config.toml
n_layer = 8
d_model = 768
head_dim = 128
d_mlp = 1536
vocab_size = 8192
positions = "rope"
attn_scale = 0.0884
parallel_block = false
init = "normal"
optimizer = "muon_variant"
lr_mult_down = 2.0
decay_shape = "linear"
seq_len = 1024
train_tokens = 932500000
Each number is 128 + 24 x the weight over its row's rms, rounded and kept within 0 to 255. Layers, rows and columns count from 0. Numbers have three digits each. The size before them is the row's rms in percent of the matrix's.

# layer 2 MLP up, 1536x768, rms 0.076, rows 1488-1535, columns 528-575
096:139113159156113155134130085115139093106127106128153147120128140136124061119149138092125144120155130121111114157153106098138155163129110108173122
098:128094126125158141103138132103147100106157182076125141131098151132092147122139122122125145140150104123111180183121142156131129145134131140119113
103:109174103127133117129127119096145150127096134155135088153126110122118112153107140109148157141107087088105124101153186089132104109135148100135120
097:131164119096153137096135054156126111144105099086169121116164120124099165141112103132145125140121140147102059117158110169127104110152099150119096
101:174093148168142147128090142099069101132119149107127141096162139150142122151145126140156172121156142133169137117120117136122158099071126101121172
100:133124152131097121138135097153135099101124108125127141140120150176153122094131100116106145116131092128119121135137095144139151122110107114173134
098:133121167118146098100125171116106147117103114119107116130152156147148129142143106112130110093140106144132079097154084157116112129116107139128167
095:142162102118165117165134087087088174171112138123127112100109138138144136122182107113129161159154145114090108137119125126179152162138116153137154
102:127116134165143137119135132104143134097136168118110128114142129171146156117168147143127136132132163116058113130102131146137131173130148140147126
098:131147127138093092147117153097114140138110123082142147093140131128128124128144149111131141160102140084118138131123108124096149118150134133122157
108:150073106154090100107148133124137119126099101154135118145165158131142156148111128154129121132112159144142147111095148116113162098119140144151168
136:135142097142136120125135157107143100131084151139116149184098168111113132130115133111104205117140123103108126139134121098160131095153155095162130
103:102108157131141100101119143157139134135133145134154135117133174109126120142144109122136094130127108107112103115121129109149124147157144134143148
096:166173069122132143122133122168179126145145117143127150137126130118110100147127144125149163093126087117140087157132152106110068188125130125146115
101:120099149126120134151121115122089110153115117118143070106125085138141137159125129186140146055108144132067143088095132113124075141090122094179108
098:091158143125141094153123137104137108108142129120119108138137154114149107137140116123121127100109130123177145163098162101094119153154120131119091
098:101156098107122141111139124133121122105113106121102090159142128101149101152147117116092177134158156118151165116096116147145157133085121126153108
095:154126141122114104101108084123139149129129151159154093104101143108124117135140115138118086128118136092125178132153129112140150110118141138121066
101:137139155107112153082119124080127155098120114098148115132139113098094139148094140109118136120115126144133128167129163122153116139144082092139125
099:077120161109107097123112135114163131138147162113135143155087161177132115127126183102129122127141174072090142156089111101113074141127090128139150
100:141130129106152130173099107115148185162092115128175103116098135164156127157126124116153093108189151118159116114105108138136138125112156091133126
100:146120123142116133137127104142161170186094098146120155150055140123126119152087142129120144111151132119121114127141093133098119117144126121156121
108:125108138102136108068118144174127151130158103152141123113145121116126119077131143118143131173172096141147179128126095131134120124139120136119153
098:163122093128142142144139138114136160144160156152104135156164112086153112140096121135107131115144116154081115122124086125161147133149090103133132
098:121142146127127131096185090154120122128082136140123121154131114161135119134173128120117108119119145104148143143147129163162089204127063115154110
099:105099141169116114140128080126138098127141141123130106163128103121097134141159133114149127130175096145164150155160087137130130120138112145121121
100:190089120119188169129115093130134060111132105127085168148106160144158151132127147167113118124140088137108058128128103133134115144140169105128157
099:133134106137135130097123117099133165095128139115161117157109135088108095074131109127139109129157128124179154118145131113128096117105125130079131
105:116158115163122114097104131140163124125127130133119141148105128159148110154129080119157112186129122120056128138079131126143096114126133122150089
107:129111060153102090115140113148078150153128076091091113180112135158142139131136111129107127145157148134103126109088115156123129127144119143167119
098:141157143099151134125105163120154140138152165101160135147109094158161147152141118150142151145117133178139147130113105117120061137130128110137149
097:121123103148135162121147118096196152145123126093112141121155119100132124160138138164135097121116152112100117118148104150145106102136168148123152
102:138109113130139141120157118122073155119104118121066117153162106133134085113113149107098145149119106148158117157123106099144170156122143183155130
100:164139120112174143106129103089157186144114171104134152117141065141162092162113133132101148151173123093113117123161114106093121090108147120126130
110:146117092125123171112142106121075135120139150114142176131143097086128131118106135131121111104170135105133132186113125178161132138117106118146084
096:156079117143116134154118123154125142136154084117112102101097117126130114113144090137139153155091108136119090140158151093162140123099138134084147
110:121086107094084117161146149156163129106098112130134131140115136137108132180152173117159157113118088125132130081143147130083154132137150124097127
096:136095170120123137109110132154169142078146129133142154110126130064126157130117113128142080104165131123108146129136122098144098131133144139151142
104:108101151139144141100146115066148147118153112154145118083150157119121115130162144114112148106088095115135123128176073147166088092088077108152142
097:103157114091117132096139096127086096094110120126076118108121150150125127159110156132089117175152166089104114115152107164089112136168141150121143
100:116133143107113131151118131115112110130147122151150148148120174127149140109104119123121147166165087151174136136153145115113135119124119133144128
095:132132111137084110110099136123134138118127107164155125113135136112104131142160105122130140137088135105131130145116123113141133119153067138154132
110:089119152131128128114122091169128151175145147124132104136138138151118126115091101160118104120167133131174138159133155114120167087133106139116125
101:115094150149095157081155155104126158107093151096100116159142111107104107122126150099151133123151087151132128130152170131107132108119111118149167
103:143110166135124145118134136122117159081134089130137157121094107148123092154103116163105149105192169123141131151127117155145108136114120095118094
102:140108149145132130126089148145103133147126121128167115160047127137128128156115134144136121150115129149141147140142134127118110097129093110200110
099:127153110120146100117128140138082163152149129139154132093138128098089136104126056110086160124097148120166109063102137149131128107105149120133131
099:177170130099130116139088130181158138142121122154144110121099147159138208151180121149164110157148138118076182128103124170141097136123149104153103
# layer 2 MLP down (transposed), 1536x768, rms 0.0957, rows 1488-1535, columns 528-575
098:111115138128095118101131104098121145131090121144131134122084134134124120108141105180151138112151120119151131081114092130111097141196105084155121
101:157127158111126091101127123082126130145127089138134160117119161168141140092105099134141136077137098118133153151169127134139080103180103129076153
100:101128092152101117091110095135180141152123135152123160184099102111112127133114154115101120118147137118122128114097152059118134163115168140134116
101:138124102101133160149149115194148105133130189095147143127136123117107120091132153105122131161113115104157133136125160121121123075116132134111160
101:139107081142116097127097100119135131141106126114137137148101120092077122136116110094097158137102141120117148110110131127133146184152146134140132
102:136148159145108145134111103145168110134145098132115133097117112150137158123121102141120186174143145123101113181121152081149149108135133137138161
099:118140158097147118125132115083188116140163113150165159108125130110114143159163126101115152165139110077139097162118157103098127099156117109112100
098:141146153087122103165117132151138124142118114159122184158103151118130145115155133109136101129133135101172123123138138129160140089125098107153110
102:109125145154132143167095114154106144142165138141082102157108118126078126139139153143137168096092084142136164127123163105102101130175133152144133
102:149140146148081105095123134151126129125154078101087128125098154096075129139111134138094133141124083148099154156094158089138153148124146152095129
099:132101109165086100119147103126141115137152094145105115128147143154174128154096152160090118107135135138151132103067137143150122147171135152082108
072:114139108198132106042144107118122098152127162107159112148122131117093073120134105133091075159123151088134109124159152088173126094155109132154169
102:162116115158144159143170161088156127112141117142162119149090093137129135115123128105140079119108125081120089176118123145105027128120145140144104
102:146126131109139123141118109093094110143109143118150151131117129116112145116151154084133105093094126110087141118136169096110072131084130115100136
097:140143113158112129114187151167124132147103164094137121195097155117164103153129093102162140118099143125097099139108101131141131143143137157148155
103:145133124140124093123136128144116158116153111167133133134150118130119092096126182163103161131124126129068130109089117111084156112146135097106122
097:148105157119129107103097131110099121139120139125127113091151198137158151159105125117130126119126161098138133122102125097146110157096117133121164
097:123125128123144122148125120124126134109129139143152125123132176147168107109140117139155142127145151144170135098127126115119132094160090142111075
101:145127128068121111123147130142118185134113116148116092102174180157133134150119138099143136130124120117130144148079150097121149125107160136123098
104:115126158123132143111104129100142140137150151129138156144185146110128131114114135131091135142123102130157061119099117154135121136128172146119146
100:149127120148116118119067114138133148145150113162159085135120071156089143154154115110121136126159105104150100116124175146114119116158166138107157
104:161098112152132118125154167131137176172098078095095150176097124156128141153152093160137114138180130109121125087139108111194150150164142133141151
105:107130079122144131098125080148118198103121124125178152098109114143064098121130117117143147194097105123129178086149161159136149111110162109080084
093:134129124140155131132115125118112106171075116098085131120165087139092147137126098091155154136125147142146143125156146156118136127161168175118151
098:142162121102155146103111135104110135122167113157143128101112119132151091149112129137122124139162110130132118140168091124153139143159139132128130
100:150098097136134167134108146122119141129125152121116153090151114078112124113137106160120126129151166121110114125128129105082160148117119171084125
099:145154088112168103140138103131121081124106131083112122108137130164111092122132089132133102154103109099112147126120090108126158171131123113130128
099:070117120145141113105163117137126116129137130126106117144116143144143134116115119165118168119128160147111117152124143110172071141128166155148111
101:145123134162093092117159122166151107127095097112127119124110088138185144115120143125138110131121146106083156133089143104152115110120144093129170
103:131143113116135102106132088103128163087152127118114141159171114165115108175145133153145100167147092132107133125152121115150137129147116170157114
096:127124126092137145161138116149149150098135132107127174144095185102121137123055114161153160119125123124145138132102123114149188100174111092136103
096:104130096104091183098146122175108113124123119166126108102146163138120144107151133128097160090135141144127128159139134130115144143111120143119130
100:130124115148097178087119093163126117125118116109119168185122154098146129147153102163120117128089141153136136110090143148151106130125119077126152
098:128116126083130126156127116125114148153162152129182109106093121114110114099138114149139129146107108161149104136093151135148094131185141118106147
100:112146086117124111164136116104124143180085105140152108168138108127147129167113104138173117142124148138163107147087076096148149124179126125158095
103:125075131114151150145168095114124112101118111136134098131169105158143102152114159079125129086118109133132152117159133136119130125139121137135110
107:150134144144165127101150145115155081095118102144151118124107138107154116151130161123121133134140120162086156118134175161072121136097146117128153
098:161117153109164160137128183096111118143081116066117153130163155169075118140116135137142114113137121101127127117158132123115121173138115110106144
100:094125143080150083115130160185134105073155139160098074111112133118100154106138169087101117087120134126123159117131105120085117133117153169120147
099:142133150100150116137104115126097107129125166115120104099080116119113124123113175115109104110134156154135129119116116132108093143105136123115098
101:092118123125160085129100098118114146101096153146152128118102152099134076149122197125145156138113125116109123160073129169144085153100168092116130
090:094115118125110160131143133141113128130161139099151125173185106139145091118138094158150090090116138153125136102135134113116129116087120139100071
101:140153116112110107137103101134143122104105188104114119104112104130130162121126109131149119121128114146122165114111113127131150113111113129182131
103:065138116121150140145135114146158131053174115072190150139153114110150127114120119085114148153138124125133150168122128168108171143102170126112106
098:107148152148144154135093116135140119146139108116110126111145136111118121141115088137107127121129096123132148153134100145119148144104122179157134
099:105142123157168094108103144110128137146147129119107111102139116123144113095119142092109132119137134146125091122149147133116121100113105134116121
095:096138164127104118126126137127166110099154116081127125160139126116113172129112109105143116113148106142100107106134081097131188155117148138124068
102:124089131133124154098131127137114089100155117117144116138139170131100130166087131095131138105160161117135117142133155140129082125111115146086118
# layer 2 MLP gate, 1536x768, rms 0.0726, rows 1489-1535, columns 528-575
099:150145105161156096166190129148139140122170115136047153139163070088140103090142187107125096097139121120143122128118154102170134156127141162137109
101:101170127132168127092135109113135112118107094150136133155105125173098157132125170107079120155100111091141148140112156135166098094121135116125154
099:130171111139149181123125138131106131097126148152131141132159134123108101189138141113136085125101098086118164119101144097118148143121135089117105
100:163130182139096138138199135115118116138132149118127102166110131124161096173113127118128107113110153081142128077115123141133145120129096120131120
099:171165153135135104121179134081118072106136125145113080085151172158124112109124085138119122132144091140119118129171155137095147136125107102159134
101:100171150136108108112092180140104168144111145142143127128090154129111082104102172162112112164077125136131157105079122104166135164105126140110144
102:142171137123138115136117122085081073138129068120075110103152138160158115156123099114139152125133127142129137198097139180168139118127155128103143
102:128138128115164121127084162100180116094069108120132142126109126138140136136099120202125105134152130113077136134126123126126140130155114130100127
102:110130115150117136083158142111153171079122064136122110129173109109142130115129131126121138086143072138137096112109114102167114133152106137144132
106:084124095154126098152156165159144066126153155096073146120087110134165182137075070167110113111150131133105161170118124100160143133135121106163082
132:137136122150119105097140134088164098134088146135115108164112195113155140105096139090099177084147096078137121127138162142139122117116143062166114
102:108195089127141134172144120146143140150161107131101078121096142172184095176101118165150155161150150128115143172164133113148119115165133113141124
096:128158132148137088154132153151180196145158153130125135115156120145151149103095141152112088103089122121134127178141121111094161114142121125143133
093:125119130127134113146095138106113133120095115097109164097132134142087110129105109092148138128201115148111150120132114117164099126167160155128094
101:097155150123119147091163154097144129099148122114119149107118088126121111159132154093120129132143161123150128168142110139123155141124153112180166
095:108099125106068131122138135151168130138152136133122086108113123130115120125179163181129128105116176139185110109118134178143138166096094105161132
100:144109102164127119140168117118166136114156135145148126130113131153146156094157113112095113134134120123115108138106057112174113114153115158132138
095:131147133159142085113091131157109166087123110086123102126114118112141126115137146111140159132170145120131118151091129119107120135146112124134122
099:133118142162115065106132124134160114125124156134126153079130141101114099130144121129092135146178149137083094138094124084131138108160154105114167
097:118134109117104102124117122112107139115153126096095149153143099150176144152099129100125095137117152114121123174126099142157143114138108151155114
102:156084146209118122122131153108090129141105104116150079138138149172158133122114153155105163118085111125109095159157131138102160165137095128092126
105:122116143146122152095085103110139108106151107154133145151103124131107119071128119124150101124153083125094133139121137139106150138097140131133109
096:143121110077118133151098092135117133145122146141130091153120091103097104124116081140100196102088116146177124115186100167139154195124101128125147
099:094135115157118112122125090168150190174090139127138098144059115166131105074121122153092132107140142080145160092147107107135087148138119113127114
102:138148072164133163126142156116119151124119149103093124075134117126109148174161116088118154078117141131134112132135179148115140106102164137126146
099:117158127133118102115118128145148115123141143109131138129123094113126120087088124119070140156145127180127130123134137097107052107129070135166122
094:133135135145171120079153150099165142111093164128112106108171094107100128114128143149105137151118115132117099146132147162139133101145126122132118
103:122183138144104112077116106163099118125091131136134123138157134142158132148122110112114171165119139120130140128172138118083129147084120140114121
108:106195105083105112146143113111136141156142094132131136098141151167161114072147129096117094109129106154132128126159072073155102122144104148143140
098:110128150095088102135162099137098136099132098131141136130133118163105164146116113130148076112106127164120117110129140186118069106141177139103117
097:147172132144138117093116117131103135171166082136070083104103110162140087117104145155154128114126149119180096113137096103139193145121153120124137
099:125118128140103143114135100185136096154143153154121143160182124110113121147124148138124111135160171101092148168135173099159076092123085131119113
102:127142181127048142127144102101119153109133106168138107113166166101146137119114118097088101143107117119140099088130102124123159137124107143157125
107:090135111081117148125140153139115134102096109145124089125099115146132090121081080086140140117119120129102140152149119123096128116136085121084120
100:109113098107134102107111128130073122088151169139111132109104146095114123150150106157130158088162090108155119120107111174157127128126097100099149
103:143117151112107132160159133123146123120144106122091110099091133120131135131142085104155146129121123163130120121139156107115125127127132125082139
100:131109167047105164086103142133138091107102141109142152140159108174151123146114105133155143106131168143115163106122145162132140111149137160167125
106:092118117103105134123132131116112157150170116100150129146120145163127164116104182101136149140148120112155119131111200159147148132138095146160121
098:186110125114141127127168109114152134115132106125114118133173141147101140123149148132142102157114129128153163160119146124127109144177083122114139
100:114133109131143111126127130081167141111138116130114119141137133103143169108134088123121132101159135102137103136155159070160176158138139141118090
093:129159114121108135131159107109102124138097105116138114165148146153143087108103107147118111136122112172119089115133118121140120145071191167125122
100:192185154142102116129081112122133116105094110125124175098103116115112138125132129072153147129125117154107106138099070132149124136124135083153159
102:133133146096127116118159115140132163162156133108133120168120151091121135152105127112064144132165060136133144083105134172117147128128114130127117
100:119134087144128112129095127127153138128122145114093104164166115116164119115125105120113130111118128116130120154145117144149102123171106142111093
099:154102158131115144157098148152113121120169139154116080142126162112074136141123084118141129155130114131136109153101144161169117152117124139094110
106:124136162093165077101101160122115092107113159109122135101122141144107150129088115155134100193166101160139134148132128140118156136147161110161118
101:127136112119154101127189159160095120137135119149158124144115137134134152105116112172147154139156108169130125158135142155152134099119108098132090